config = dict(
    n_head=8,
    d_mlp=320,
    vocab_size=16384,
    activation='reglu',
    norm_place='pre',
    positions='rope',
    tie_embeddings=False,
    init_std_qkv=0.0746,
    init_std_up=0.0746,
    init_std_down=0.0,
    beta1=0.95,
    beta2=0.95,
    doc_mask=False,
    train_tokens=439200000,
)
Each number is 128 + 32 x the weight over its row's rms, rounded and kept within 0 to 255. Layers, rows and columns count from 0. Numbers have three digits each. The size before them is the row's rms in percent of the matrix's.

# down: layer 6 MLP down (transposed), 320x128, rms 0.397, rows 242-308, columns 64-127
# gate: layer 6 MLP gate, 320x128, rms 0.417, rows 243-309, columns 64-127
# up: layer 6 MLP up, 320x128, rms 0.405, rows 243-308, columns 64-127
down242 100:189179220134062103165129118131122185073069107122155114139140162076089150137157075166173133108104186174137202090126076111163096156109162136147093145134130123119160096121170136140133136123147168
gate243 099:145107128203131138126083147107154183137070136144108111148124152154125116111196099163124073135160142080131164121123104185133097131080131108182134102162170113155177101105099125095156140169173176
up243 104:129086145108126162154089160100149114110137085101167179162137111152105080149096136134212126092094179156149129076149101110068097137188112188143129078126157057112134102097135080137071066141160101
down243 101:120149146113109109136169126185131139135194173121129176142104151158132149162158143108110131144091111149095098165160132196113044118143075131187088090162142143085150135098149112137106176126098118
gate244 093:152166127077162117134158094089155085089121138094126139101150102083173082131114182088147129107164108151116108147111104072069067115047146172082122150091129103114195170119153130113133107130130114
up244 091:136067156101107159134155124148098136127165149127080169076151126144137133135110120126115117143161112147084134094113209124133114117158115129121131096072181174152126091127148111116090096076110131
down244 092:123085227122164115136188106101137133154089167146132124132163099161159123126176209123124143134102122129154149140155165101186059158095123162129157118101119149047119106157105107078155154121114115
gate245 093:071109138120094107132097192106147175108143112188084146149119090203138167175146172129075157133091126104143109147126097159130120157149160082094107176118158111109081123164123125195135069132130105
up245 088:144136089075091128122172140092070125125119139123170174043124170157151106162136147143127071151111090105163090190186126106133097097133077158124132117174134141153187105119127163126133127139122080
down245 097:111100111061126123115199134191226124154147093130141125102124148093163147101195177220138105138139147080120122155153121153149088114113213089124115111120073193117111125077153149126115120158172110
gate246 102:096186118163128073162103109185122195155114167115148169123120157174145085096173113133129138123114120094108159113112153147185087130138137115123145142110085169104117142113133098100169105147168060
up246 117:138110175162119081148139159118039181118149088105136079134078136133132090161155184142137110181103129078181149148132148176173112116111080185112068112089141133164105127132121072136099160108133082
down246 119:130124094161130103115135126130095123174087107125150127122111173128216128210127136124129184110156085114155125140118122129152162156130149255105128087168086140081126080148077127089120173182178141
gate247 100:116080058143090145128134100191103130134097170151180102150152125081135132139056138110112152132119151144122087094125092152157136168111133157147131131153140143146090140173154105165108122158087098
up247 089:158120182178157070155134138127101139177194126131156149136106137113105169135081094193105133165089160108092176095112185180145111138168151079126115169076049152109121205120122121137081127142095102
down247 099:096068110148211142062169073176129152088087082108127152176121114167094117170172152100121179115152117108093131195102153104152078085105146182195107126140136134116110128133115102148080111132123177
gate248 102:108148111192144109134150098121135167152159177150109128097081189147142150164070179103068110134118119182106145166140141133137053184133168169193108123139108101136130148133141109165180120163149051
up248 104:117154150139159166124064186136088136108226094150142192094104167104178144105128178125119094133157128106138134120122115128144126102171090083063097131166140160119099156116123147152123112102175087
down248 108:138106092130108117133100087127190108096121130126129181132073151116164148127134098100068112116105082090132134132103165101114138056193124123089141165138124111092115137116166127080146124111141179
gate249 099:155135117133109127178088137137087132078217079114132141146161145105096123129118066154169189139101134192075143141125130072113090109231125145090169144101158164097147115134077096143135151162112148
up249 089:143107084209092110145064191131121076167116127149161083096183103129110123122093141086137114159102122114138134124100141182164119155098167132175154150150141102133064136158133126131073112191174135
down249 097:088081173110116122144114104127154111160123133094176147156156118086157132079098177124098118144112126104093187086110116123100069163088122107135136119103077117097155113145168151205129055094165133
gate250 101:129095148115105083124081068155204154123110141199190141073088071146085191121110107076108114131151119086119154170114112186168125107113150164179150131145085158121136134121133052142156138147168117
up250 105:090105153124096141135153134159131118156160152129126153137081081182133134124192143142135084061146150070115084139159098160160147143128120147203085149100122172103104151109147118111138108142086154
down250 109:092132100083125140178169137159033127141085158171225073090079198108097067172113120137075069127080152144115114116163117172066110158136135097127125089152121161147124175174181131130108175177138140
gate251 096:098145154097149162140123141083121165083167099141142178094108084127189149131144125115115147100176118101126211143121072137118147168120139128158110100067131164153173111150146115126168094122105101
up251 089:132088092168087126134156129154124169142210169126133181155141114126125130176134108100137054177125117183124126167123138128175149120153161151127205084141122161125028072135175104103131070114113120
down251 090:153141139078093081175136160024156090095102136097172158089104150141107139162064117123105155118150110121135139104192092070113063078155115106184116090083135120164164110164171124137136077150165134
gate252 096:086139158119130131160126152164134129138127127107137110138207132087093140116173109107094155143094151172117138210163117070153119129093104081109119135134140100139181132155085116146046103181162039
up252 101:185107129103165132119102171125065114126129127103154153201117149098153119123156136119120121123132137102136102092106123059075160125159118146127038169128111155177127103075169169213128118147119182
down252 097:107110102143135093131127152083161133041081146124106148143127140139137110143075097097107112161127065141120169148138110106104105168183141154160164096172156109191135125191145120126134059127135116
gate253 100:098176124116132094151131110130106111074132130169142126133101091155165148082132110062079134108131104139169125136128154176138153123182180143189154108100091074128091093098157150116137185110126143
up253 090:140149175160143109128156114096089136141130162137188158155112170156164155110108116131143044138091142096089140106106137127111108126127134127167075119134176132141111156052142117170214183139095123
down253 097:143138118122092162117085114159191092151144135130150149104118081176143050098157088105140206124095094192079151096107124112161112140133129110158155175089123151165117134110087088149086092078162098
gate254 100:103125117113129090108163109116090104073152097186125122164160108066124169146147090150130149091154147073085156167110124200125124174065120087082132148116116104076179136099094151170074135092134144
up254 096:100193105099130102122126100143114051132123125136117071143178101166164196097158133110128155153104160129132170147171133143127072134140120122159144156070117111090119203163122131098083148104040168
down254 100:093163160127185116117109088124113081115115137157137142090127174120139097077109134171211114084146136119180137087168160178121092119112123129122133170134119133159099069128149127142221143164142060
gate255 095:105138068143185157155147084138149141168140134097140061173134128152135138175111119094145086142047107175113151130157091109120128145137138097100058159111089113167078170105186159151096117105180129
up255 100:126089186160095126096073136080122173169101095112165147118128062102153132156104144130175116143097104096153152110095152153104125123143174158186081052151116126067116086082075149151154136149108121
down255 101:131097178155135139130097165180136115116119107139118116053228134142141101077149121075221130170161139097068117110141134111148103152169213195137151085199120167119096194075123192187115089101119105
gate256 106:155102159093160164136118111111143178157196141113081129094200102081172112208126109138156059125096097123129151167161180102143126084152153110177133119080123140180172163142195144151114110110137086
up256 109:108149169099152108134151128067156099152083139150159118080121116105095144109150103172185130107098157084130124137127090181048101166152131168188086152105115128100184153127120176123091069100156104
down256 102:053102117148139156113156178155136130157100099132103164108179100125108093019159122108183203084116136077099100107109143148155127109152154088100156066206137115109157143125106072124181165133085128
gate257 103:118147077097157130109110124148166093145150114155091122109124136126164165092186193113104102164120152169180132085133100126061152140163098156051094154140152152163098169154119138181133111098160159
up257 099:122084123159161225167147121150171136085115109127105146057098110083090110151116137099169137102133147193103166160138084114152117144133098047066138140116126084173139178119158108107155142142133177
down257 105:144144158129091152135172144183180117149123150119122161095114104173033138105195195113125103135129164116107164174086147125128117131100097037136069122113122074126113117163107146172118208120096188
gate258 100:121126150110150099125154084106164175092153127080137139133189062132140132168216087110137132101187132150138145172098097162089113140102120056134146176117080148115128095181109100173125140022138152
up258 103:149126121147074079123133079092154069144118117178154133080144099124111156136098176111089164097131108117155106129095134096135169120165158164139117182147161134173144063148151102104115151126129151
down258 102:137138170170131117122098173141138134058144142116115126112090142144052164078144109131080172146148095102125184104116175110131128102123158145136195108115092153092169115117096178182125088116124160
gate259 095:164139126215103116197122143185152117124104194168119117157079180141113099180132083113160127186120127101097161108168187123093145154156120125173106157138155127195057144037111075119125129175112138
up259 095:074108160159149083090164136115088143147103178132165157134157115159173129121121124080190116131158138174185193099089136156114141173113106101103114149182112148162138093148169164147125164049131067
down259 096:134148163096092132154068092107183184116122112195154169114152162116113121123069076147147151116136108131200179139146156102153125162149153063116167124174151145114091133151098122143084158087102168
gate260 095:177095158148110105160096139090165128140115197170108188176104113189145149150136133130144117145123177109115163144084191163126105107091113090170084169124202209133098127148111133164125112124112164
up260 098:129125136119164130115110208086154123140178143147144066151072167071131091111156117136067118126128124174079116125149129137160084137099155207169120116172122110170117175155092176139095156159138120
down260 096:088158121137142108132120157130077159091169130130119155104135153134170129123094173106134113092149136118178184135116134149070149200087101238127122106132107142126088120140096140139089074124189091
gate261 098:116155132170149051103112105165153104104116123134148127185110113116187078129070151114116108172117088107178134146127169158150085085136171142148103083093082187124172081099106059093155118169111131
up261 094:112109112137122141110139082134127118167123099143087114152101087133142090169142147104077163125102148075056126154135156123160119153073131088184137171117134137087184143121105075143086097130058208
down261 095:128143139094159162121086146081172114132118168094182141049116102100104128155145118152180148111121163142151121105163158140052153146153096116069161114141144077122128113086138156111206098065130086
gate262 106:056158088081166149108126153073144115130110109135155138144149162141120098092059119120090158097124100154192146154174102108099112152072144094141130063127153150106142137076144125136161138171192182
up262 107:060096145197164152073120104198097122129177097067121153145141126122170163160126139173163133070131133196125110183179140079150114103141111156190127177134096174136113109113095073145158106099123178
down262 107:148115129153099114116100077161078089070128116096112203122135128167145118139135146120150091121112166120124089125060164109193134111103150146165140141095124111098131140088088202104083161099105167
gate263 103:132077149104150140166095158062170183131145191157129130195095128115173121145166058146124098095173180134150121133113155068102098159077122168137152144184113137150137227120104139154176112168153105
up263 107:120095138142101115092130140110124073131117080140136129171159159087055152177107067152129183116128145076139113100134095115092180117177060092154176150145140149165128113089125123114127101120162114
down263 108:080156118158152084085071087161172162077121118146196078123139152102148125100158156169175166106162166090118094104069104131109125090168120087140183173136156151128159116147091087108107161143133162
gate264 099:100102131122122150128127130075103137117131136176125109094231074098147145132155112149093203100127155128097132152164143112156180120166208125133174203085119144121163162153184148194125069125136136
up264 109:117109122135140114139139153167123168143144102105151187198137184191092141077136118041151125143179115112110084125059139114116130166132132080084160070147128218089103078110134091118156145158121190
down264 105:152131130117112131152138131119111112135151081147131136136073109202123157145098084087089178132180141120152136129068084107108182185172128201157118188178120168105100130161139097116119127154117129
gate265 094:150148095114107179147135107114117114134183159177098110079134127140167121168099149138178079164098103097123125153095063115082141157205137137091129150163100129144173151160140059122115126157196086
up265 094:103160107098064124124077090122120104098167198118109091200151123118134137155135120113056125126148129147091118169084192116135163200098088104145136139131119074073143162103097146165143149168113136
down265 085:104112090157119154144155111128104154126102136147115044099087162121098122141147143107153149124177100101137131163160082164161080073125135068110149112163160108123144162111067082058154097093177074
gate266 097:117166102123100166165099130122115090125148167166076095156127084171117153154141148065130156150150115235140174125094136120078149118164132180129084153128152096153102179142117146129137086145165175
up266 097:151139100149129162158096150137173169075136141108136138113130081103087125128197122126143092106136107163100119146169105121167138121122146173174128126134151101104142144128131136106074172128157125
down266 094:054114119140154149088141156160083184117167143110084173090110155112116064172173114095145133088129180092130128127135231120110134196139104074160142135161086119136146162175141118112133122137112113
gate267 101:105106157119139114142138091157115105075114204121048169196114094152155127149209147135159124120104139085111124094105142124087193144130154113131074083090122161198171084096097128129158162178104167
up267 108:141126144103095090129098168097110137092122104124172135153120129128133230110062105106119110118106107158122152150135102129188194145149092120174144207129125165141090169078098113110154143126132182
down267 113:117142164127112122088110153168099123108112120133153164174147116135122101107137140139142087233125137160150140092141189172122143143118178105201064152159121109134153130169122149157115116124137057
gate268 099:126156121135110066106159122118121140107133091171120062081125127106134127138180132112055131160114097112170090086120110119181117063071150169085176143094119130117118106108131117162118159122110150
up268 100:084104120143087091139093114092141146084136188100142075107109116100107122113115132144133157058103059118020161151129088154101079199166137127159130166100117094095153110094119094132084120114106072
down268 100:157111189156100133133188149106165111090114096096125157105118122117122121118130127128107112186119091159179088134141126110105122104148145006135146098191131127060092139107144120112050116106094103
gate269 094:109135158198087128159185160134144078125116132111089157175186131156188141144124134153159092129127152125147131161185118080073100136151078082092173186180071137153186099114132173201108123122161140
up269 092:179123097114081107130194115155165056122103139121159137152087162078113079125118175161152124110117108145122098095138081159059127133143108085128198096138134133074114128162134107089152086132158110
down269 087:124091132158154118138122124151097214099128088171146160060148181181122177142112135163142099138156144150149130167146119113140144123117129102154170075120114131148141116061097172152136129167094136
gate270 099:119079144133132190102129162150119081115125091128197159200105132134097092180169045158135163129130151121135109180118153091130158176094054177163106145148097116083150189116126101155125116141112127
up270 089:193120162155188179124125187140133130192155113141115128120199126074086109120111084149134110124194106125147125086097087093127099096111132098116143106104099141146135172135159167154092172100155138
down270 097:086110138103159096127094060117104107102132107143086100145113112121218095106106159125151096137077116104108112186163122166112109120088181146113160143151143085129133024168091120120118121081133047
gate271 103:126163160149129116159134078113132079100116198107118151110122144119147104099134103089178111058140119143209107178129101127075154113138166145167162078128128143127122104108085164107088153140180135
up271 107:117146083074187148107174149172106184156068134104139105129197136075121094053112112093145215140122147135075135164135147183089109147127081089112070138116134099154080106171115153109088167127113144
down271 105:208099138056163063123133081158125189149128157136140095152082194117141108131089156136111140147129091173107164143080114140134133131147107143133067130089125133174152126112136169153105091105178105
gate272 097:121165135100132093099073127146128152130128115128128097118212154130204104143149158122186131127148119131147139089183117127162189127106127081103084087098131141166135119106164100169121123107059157
up272 103:159154124140153083096163162099132090068128100124122132146170133121199117083100100134127161185165095118125148134235104135122145115072109137167147091136101191127171183157134151161125153133119117
down272 086:081167132165119096111130138154134138110123124176143094119134136154108140095137125131197146128124166102158143132174141148159102170126133110164123086125184061094095142115110050166100128072144151
gate273 097:109114164146086117122113135136145075137225169170137120118140139106135124093109105097091175085106187127087134111096123098094104153069096118184154188106182082080090134153132065105133125152112117
up273 093:104160129098145082091129152104097150128204158146143187099172138152097172211114112109115152069134098100131137064107149146131102160149127066151190134158119111140116146036089121180096112099152137
down273 098:145139095129143133125140100165181106081107069103143116110106171138141128086117100164142166157158168070146118110160104112144091118120116105142201149132127098146082143097152053130098205115116115
gate274 102:037115136106144116163091124145115091129122164092133176128095118132085162089109092109144161138188109151112147241147175157176114137098130109128080146117134167082065156104082123164100111103037091
up274 099:136160068108161179080143123110045136160115126110083168162116112187163115148149150133067196119136160024119109074156124139119072147087157121084126120149088137128145133147110149121161163118141143
down274 099:181193188128136109047063121104092185107122091106113089075150133177138097101146142107083077121113174131132124095117109099137204136151153073144139134105152097147126075081177118090106153117144125
gate275 106:133085115174119132156105120115105149121122232095124109082042102134154114106127181078108124136070208132123175168080110121130176151143120118090119131135129139160115156167116149168097153139167101
up275 105:158127094099084142136151109114105115122097168165133142068084151125161102158122154117046149086159163140144101137107129161143156150117153157149172097125070100110076099124112124160151116128096103
down275 104:090136088143115107098075107171099134133169114199148142106107087118131155063163156142127134173135180119133119099047187104110137115147119099105109159107149166055098130084079140109181109133140090
gate276 095:138205104184125109126071153133111160162151156074128091099166138087112220103152126167097097158088152102120101131084119140102145085132130127114097133074171228166139178104133081165146118146156154
up276 095:046125169123084156127101076121092090062159201093149098132118129175120093094131152120163126119145101176109105101165106134108194137090145131134120090114162135093050156142098157096044152117098155
down276 097:157164102175157098172135113130123110105147143086136146156141159151110168184152133122057124134061152085123066164081171115125147144192110159130076080142114152166132157094115103163128151126133112
gate277 093:103183190152139102122141152117073142146167085139145118086126126063081154074151080154109176122126122098112108086143152113120096136122189134089100130140091123076178163149134140146116136169142110
up277 095:105090088036107118161125117162150109165079140068207106131132106097106099103150119122171169164081081100149098169147100113176127130138106152146110098129140110161121085134104108127137134119174153
down277 093:111128101109142147110153082138135095133144119158130120124142157093158140113091124132142066102091147153179129156152179116077106156105112115125162167132153078148170131111159155089161075106064150
gate278 098:061099124103062147167136110119110180092120139109122114124117100104168153116135173172140115100117128128109116111097147189134100128095148134064156173170149186073078123109140166182150113177129136
up278 092:124088165045141132112132108131123174119088133104171099160084104079101153109099157159157171085155121158095196134100051139117105147098101168149099132076184157099142126074072095114024085124132148
down278 088:141138189162099096208154097097142161153090093098113145125086146147172161133168179184073120140163161079189093135145141043188127114136128104133147132161091086139153113135137111097145115073122119
gate279 108:102129125204139097129104093088165133118141132163145132111113149159137138126187109124103125157104099113144141119130109150125093130060119103105144151111120164132154081119119150180085144082157143
up279 112:148165180124108111107131118115099146140123172175157119116095136191100115084155149182127115112125115123179115186162199113150151086128182165172117135084101077098168181177122085101153150133131111
down279 107:111136094181131075150073160162136183166154176146147130164167109105140185142091110092143109159141143137122136108081072160187108131240083129076126115117123163020084182128133125154090161175157121
gate280 106:131123118137142128148077091052163188193132120107104149130196095178121122129103175144137148134138106099170122100128135116170077078126080149131126116120197176123181122149153149133112159102093150
up280 100:046133108104101094085136106108124165104112216100147109177094102124107126085116142157102158103150086094081134119106138173093152185087099135125165102104108149104121062138174082114178121068112087
down280 102:107070151144093090136130131148114081163146162111161134159155114113147173105112165161091078068105095092140138118087084115138158175121090127129091159167144109116130052169130100091101110152147110
gate281 097:154091111132142145126118166095132146124144127099161102167125099128189143095104144135139107068138108147191109075124143116123143135142119124067130169191159151099103164129183184148136094100162126
up281 087:098148146069102131143089122121124127049114145075104096096086091159116109066127133140127137140116116160119109076122095122206182115112111151106181103187100149150117137180119133094152131127094112
down281 094:129169108113096085133091122158146131090145160124112176114092188085130134168096146083113124149142130148076193047122129118127117098131118117161064061125095113197105092104114166137070154135152099
gate282 102:106163088167079073130170136144101130116123128145105113161119176135078156141145105113119084110100130158096146145108126108058112172104162093090108212139130181099105122147131107114142112157151178
up282 099:099165148109176141141109198131087120146146103151165145154119133146130088113057107149089126144091177112103178058120116106129101095136155123105099111074153105125171142100182119152043183196150134
down282 103:128129122170078087109141111122149153171137164089091133111138121100055127118168151174105183118165064170192188122144148114182117187192113130129125138141151141110126130114161164136149174155124159
gate283 101:081138150127086152126122099193113170107066085119143175133105166126156156239184129128116115117099147178101131163144113122172133103099087186129146122104130088108122147150111084111131145175161131
up283 106:121096094145087116172126156126102051177138086128147102140063149189120142174065112132123083141136120180103206162101129075137119178119154054096112082168094092107069134154079163143129142117124135
down283 092:113113187195130116159091048122143154138118138139113174101128140144120090162103134091072126146183083135187144133163145075072086117166121093171128054149055128112104111161139117095110139133099100
gate284 098:099171158182115100136099115116143093155128075133079127137136047117126187110164082132086150168137131076077115114132130157162121104073109085099163157073077169136114156135091136108128136143128179
up284 113:108120126096129153104140076193199113135114104125113079054147089118126107085135143131115122111170105143102118152113109122120118107150109145131170111075170094152126157087131118161148214140121119
down284 101:129164089084151109126139119122111086176114092105101141149085127115193154134132113076151082132107098168134114137091063163131145153132141212132116129137084150075076148115155141120137137145174136
gate285 094:141074158131177087099130136178138171154091187119143078102117107138138123135173153134073137147095188116087157086119148125173128140109181168211147146108127152114160160062157140147158141136128136
up285 100:134125181123169141111148177091104110088088137065120133139196134148124112119164114101159120101134124084147131157155155090115159157118060197150135166117105136118155191133075150128139088115076153
down285 096:091148069102099155165093103164147117089133157126048122100147139124118119089156113126117111123150127104148097127182083141158059126144127137106174107080166097150142193118181142115113124079118120
gate286 097:072181087102134131156162144101141125140147120167158145132090084148134135080122071131140150111203144111115138109080229168149082146102145110177093094187147119120149136199147143123160124081069110
up286 096:121138070097193136092113109107164175142159137159142089148074169144125155090075115161162159176177074126072136112102147138109112129154123112150077038174152077114183135120194131127141140149117119
down286 097:092100138169117118136096054087129062109156140144184130184145093141066073122166121125124170065130124122173130116162150135109152195128083113121134099160118150173099177104096122098134122088168153
gate287 103:122082122142148097161083155162046045158164155117102146179087127108148106158095064154153115106111090145089132157154099154163138185071110130088176113118107142116135197137125037103122133147124101
up287 088:116189140154154121066168199112135162185085104141101140112188155146167205108105133151187138137140093131164133134143197055090150055132134119138106099135098108125089128088115134132179154136118135
down287 092:125130083131115142140090112177172135098172151143145126160089127161140161126127096073044142118136156156168157101152166155141111141157128159176061121159147174135163144174137191191172076098116140
gate288 098:132086118149108128143139085140130105120110122094187154200161079081183096125157106207165157157122110161158077148154123123113108148117153134082090135097129128122157124140146097083200174094170123
up288 089:164086186126097138146127174134095092130197117140135178100109144086132168110148099159104092093148103105101079126093200108132127123106189129106106170088081160158128139102171134150160142118104184
down288 090:139129137086172174102063178104207150103078113113041111128072148137080122099091123126118162136112182172139146077148171100110137121091150113110147176184116082124118104112146119083110163127115133
gate289 101:140077153133142094179082161104143067110127115136173118123141109052146082137146145140069171159124130165142128172137150151113154139131120141122165144167164086110076187129119100112158167125082062
up289 101:129119255161158110109178137127134135141117079143098146139113160152172130167111124153155155154104139138129146100142117164098143087175163106123151149126087110075181163135136145163128119128159101
down289 101:140120106102148099115081111147120163114146180111131091106194125101140087120154129118153200136184139063078129129142139129112077132132146173158082103142101148084169140155150137131158087104080139
gate290 092:136081128138128092135103077136083176137147135100160116142124116189125164136139100175087124125186099102063106126132121197128169156179134085133125110125116065113147136150149147158130148107036113
up290 092:088059134141153150112174113128117092136127084098149138153055165140093139111115145150110127091093164106133143135158126105161150149093108110137077098135103095096142126105119129120152158114114154
down290 088:125114123142125150116165114088108149106118157083101061111122108098138121095162153048145099082170145162086141161051197098139074081088109028127120158176119111150132117135076143150147104106127149
gate291 091:134174108129118118094128127106121162023076147181164083142154140113155154131170122086106157098165130116110069126098083106092138164136085136121133093135121172111112114115173089120133044111150051
up291 090:091112133172125146163119126137179107083112105127164129093119151138142204113141114158123114073091145083061184188135175107203147158113080137127120143148123134141141078111105102147166191095168110
down291 088:122150078178124144149105126186172166105138179156093189120130151107134199095129172167164176147062118107108134143108126125114145169164070158156091115109147154102079172105119188107172135161182105
gate292 098:122130191116208143168104084101066099132108148081096130159110083113131110088108104184151152151103117151104125175162142078144141119156114114125129124125076154128178176134149200114178156185092119
up292 099:144190131081092136147163147097093100118153126141121168114136213166110110135129181179133101130078177113120134162105072121103108177127098070064146090146123182171121128070123128114094091105142080
down292 100:089128132140111079143129146130145132083135185107112106130181067156120169121169153099143151125164141150150127089145151150137136165086106115110145116131114156116193149069128184120155137141066122
gate293 088:142149127143111173104078087134133140162064140121088121090134120094149122098133110086070115202119115070160213175119155149128050190113108116138114143099129147148133111129142145122126071155142143
up293 096:149179165068115126129122154113134140096164189168129109141128121153136140093058100173177202104128147123132179127134148136184162086101155150072176146134097054104164153120097150106136130131133118
down293 094:077195093182086164079152182165134140097076128114131125139144134162086106110142168125148086174091084164151094143130143127081125172117134124173136125093130149113105139133114154127117074147207119
gate294 093:075128095180120102168132145101154135121158089201163218153099129090125180186147118196133076146083150086110200140077137150110106115098124107138162047113150111141116077129130106166178144155102141
up294 095:095196194093113073141128071111105118093121104118137091154080130131115152142164112177133162120094120070119084089126091141149150205145103128128133161191152157146141132104100087110128097126097112
down294 097:085130112164124127161154120137147126103094139081160148113112088047074112139144116151115132094096121151146121148140105138082129151117115089122130071124152114139100138154133115156151148115136085
gate295 094:109164138092157123126208164147050168112112133171190124185168144123166137136168184155114130126154115088142055118199157168103184146105154091144160083138125103145188109148162093101166129142151091
up295 104:113163148124157136166132115090095123122149184148115102142160102200114096111084095117162145054117148062084140175154176091130203118079169146121139089114142142122078186111120092095105094126147222
down295 099:150095163137021127151134115195162097133123106087125143120147152079115099126135171097134076162086120150120123099136125126164113141127163159148127165153162123144126147106147173137127134145082164
gate296 100:119123132102142150219086161131113161121094129164151146089160122183164107121106115191139139150096098103098064133159172128081159119113125075149095168083099183158144164073121145155150144124066133
up296 103:146168150173108165090122109134167159100098130164131109088143134113108101157113184190158129172121130162175164114118156115142122184177123127137184130140106074138081122130139166091119122076095088
down296 110:158175114134142133098092121162124104159142116119141133113166125091128161125086154147145115088097103111112150156095203096128095153138173089133162126135090157108123127121099169159074097146156127
gate297 102:090138127186166065165076124143154183099190121120113110150150188179095161161140102204138105114130126136102130116133098119109094153115125171153134180133169116084192127145110151134150118104174093
up297 091:076131092151122188123068148127142107101109125155109126114127110116142051152097117100177117149124109112153109149123079115132144124110120093101086091115093109168099133226128067071182120093144096
down297 105:139088108075158202120114089076150141099134112157065165103159105102143174121092121199068161158116128154129164092156111173144092155125151078150069127169127122133084078096095140113153127151143135
gate298 113:142166126104180135140121102146167149191109080115123098140124086022139173125131133112114097088173148114106193097111092147112105166179115203082119117057119142190139168130130164117117099123135134
up298 125:113111066129181134132138138136172132138154038158162078065198156118126106096123124100116148089136096100094108155106183095136088150103091126157166134074169144134140158124116134100123150115110176
down298 132:161151129123165089144146105137175151118186091096109098107139062188118153041055134132068126100179062132117144139123119095118105149148112097181170159028110117144152193127163128157117132110124172
gate299 105:108101123168180126141176118096095118125128150138120151186144127171148109077108104123151109141101082163076164131115095083111085109131070136116105149185139161117164180151127118086143166188107118
up299 098:104136128112110162110071108097157140100134127177133111152145111101093156132129120140151203079105135086189168073173122127088124209143136106141157097195192145109099118075082129127107093075110167
down299 110:113181112143112090157058127130130088211157093121134133128094171103133118177155097140097096122169121160140157141140127110167196181134124106096099156071130153107106135146137130132073144140120163
gate300 108:135153114157124069121148111109141065113157127138144126186042156116164118096117140130125080121148108151141134154112097085179114151070112106179113197170092137090112198194149102051102155138107083
up300 104:091112044098173159114112147103145155126116069152084125147170124131176122107106124124153158107177103146136116129109094141137101159145174122101138124138118108134151074233115138119108078105142100
down300 102:155160142204142117129081123132133106154074123096039138140164139071095113102135174171161151169161131097116149084085203151164127120121178143141141194128121097164113069061119157098108104117115137
gate301 109:082124129145168143132097128167162125105159172116067129072071150124145088121154096103117080084133089138127130090165168124076133148087111125122157112120123153166149155064101133144193137162210121
up301 111:101178133130143198097106105172152131160110111135138157135136143145086149068182110079145100092110119095111170163123080107149135108113159126114124060088085142128103156147176152167102123109155125
down301 108:099107126121133084172061175091088087056114156117140130161147109163094106132127136110104128147103144108195102158140169103052204100127058058141115127108133188155129116129151129085209150167127136
gate302 098:133110191187118082139098119081119110075094125159175142108137127177097112107117137197117135164093141109140059087088135128129108152163114040138147103165102091118199144139162072116141126104117121
up302 101:115107106107212163107108111127097173160125121158127073063072123171107077121101150144107114108116137111110098166147132057170143170091191128097092085105130186055151106121133096068133162121170145
down302 100:129114163154108116157131154115102151155094125145126080079122142096107089077134125123069137084153106169143101114091127084124115091087150036086171168159130139132129097131145117118091186103076097
gate303 101:091112124154114171137124111187084129126134153113151114138097146167125106107129156130055121104122128171060142151133101163186145238113152127128156111133078109134146103124170098154153149164144129
up303 091:124123082092119158120143137125131087170159206082112169094175090140174132114111067091182110094095097157140126109163108090121132127104124149129137137140119145086160116136152160139119159120124091
down303 089:155124154170172172148092112195164089203095145099157130183091129134104101132118173134095128174168135075130077098119100103139157159174136138140191195134081124105160125113122133139126086177110151
gate304 107:099123129160144151146102123107116177079142128165111108121155117154167087098179126113148117104100124136086166134136045125094173192138124126135125178090134146156195084143116139182087086127190144
up304 102:092127173125130130121169121120165130152163161112165182123074123089121176086157086121127075112129077103135044106112172030095127115149158135092141125117151126141144128085156147170173137111114104
down304 108:126104193109117142182140122084144148100133116101060169109115091170163087126201073122087085093161102075166147177117152071119148139126138125170140104084177147119135096155109170142120094108118157
gate305 108:101101111144059163167097084133170134069177136160121122081150171167153075148082174155134074125041170109137131129089121123153126113103186030116095107135112113162145128128206142187121168088113125
up305 107:082108120152129152097158176133118110110147130137106188091160031154105139117081138159122116122136158094099203152123192136091148185119088088125167151111168127128109161152115138047150141127078140
down305 098:180143164096152145147135059146081094129125146075184194134074099143125146182116037157118077189142114188126121143096160122076174153133091201124163138125089185125118131177115081073161151148127136
gate306 107:132191112157158131118122119159141170120136149148127092178122165159156134151147148123137173173096098087084093099235158128147133126105149170159163154154083117199095168123110086091199100171134120
up306 104:124103133066169115082132170099128158102085154132131119087151121103125142137150108053169111116114183180122143089144091138117059140094162162142151194112152122119160107111144064175125126064150103
down306 101:126135126203108109062138118169162065125105089100110163175080112153156108094145126146081179124182118109105127132100181093135116110069097163157153124165067099166139127121125116157172108133120173
gate307 103:135163129141209114104081140093072129181145137191089063175106108149117156163120161133099137141163156165115121159150103157125120065096138185116141120163098148114140124161053177174122127104133116
up307 096:109087172101142113104153123084123140181132123169189130117150188203086179114145136135089187174150104112162100123140119106114171126173145101115144139086129145118155188127097114129134118149164183
down307 099:094058163125127137142138070135122143127119132069118164111134158160153093122136137086131125157150094112171141136122223147063125110122141101159144122129124143198126073171172107131089094102130150
gate308 099:123154108126110130103090084080160134123090193081116166105134099121178117178146199117081090146123129133179089101150078160104077122137103118066148167124057136113107099176121119126106089083100081
up308 096:136168053173193169129192166127116148143047090086114150168182102128127153148108141093125103091147099129110170108161122089134165122078132140115123131082087140101158084112178160080092124094138113
down308 095:147038087103105121149086131130113123061138143160126075167163124115129143148150119106119095123121109071110168116058170136068147119154183158093137148103166134137098118142093163172129109130153166
gate309 093:093102124185142152171131156161116124132190104157096154189171108147100101178094123159145129149058145115123065091096179170093145136146128112114191112178081118113097129112102124157152089138173175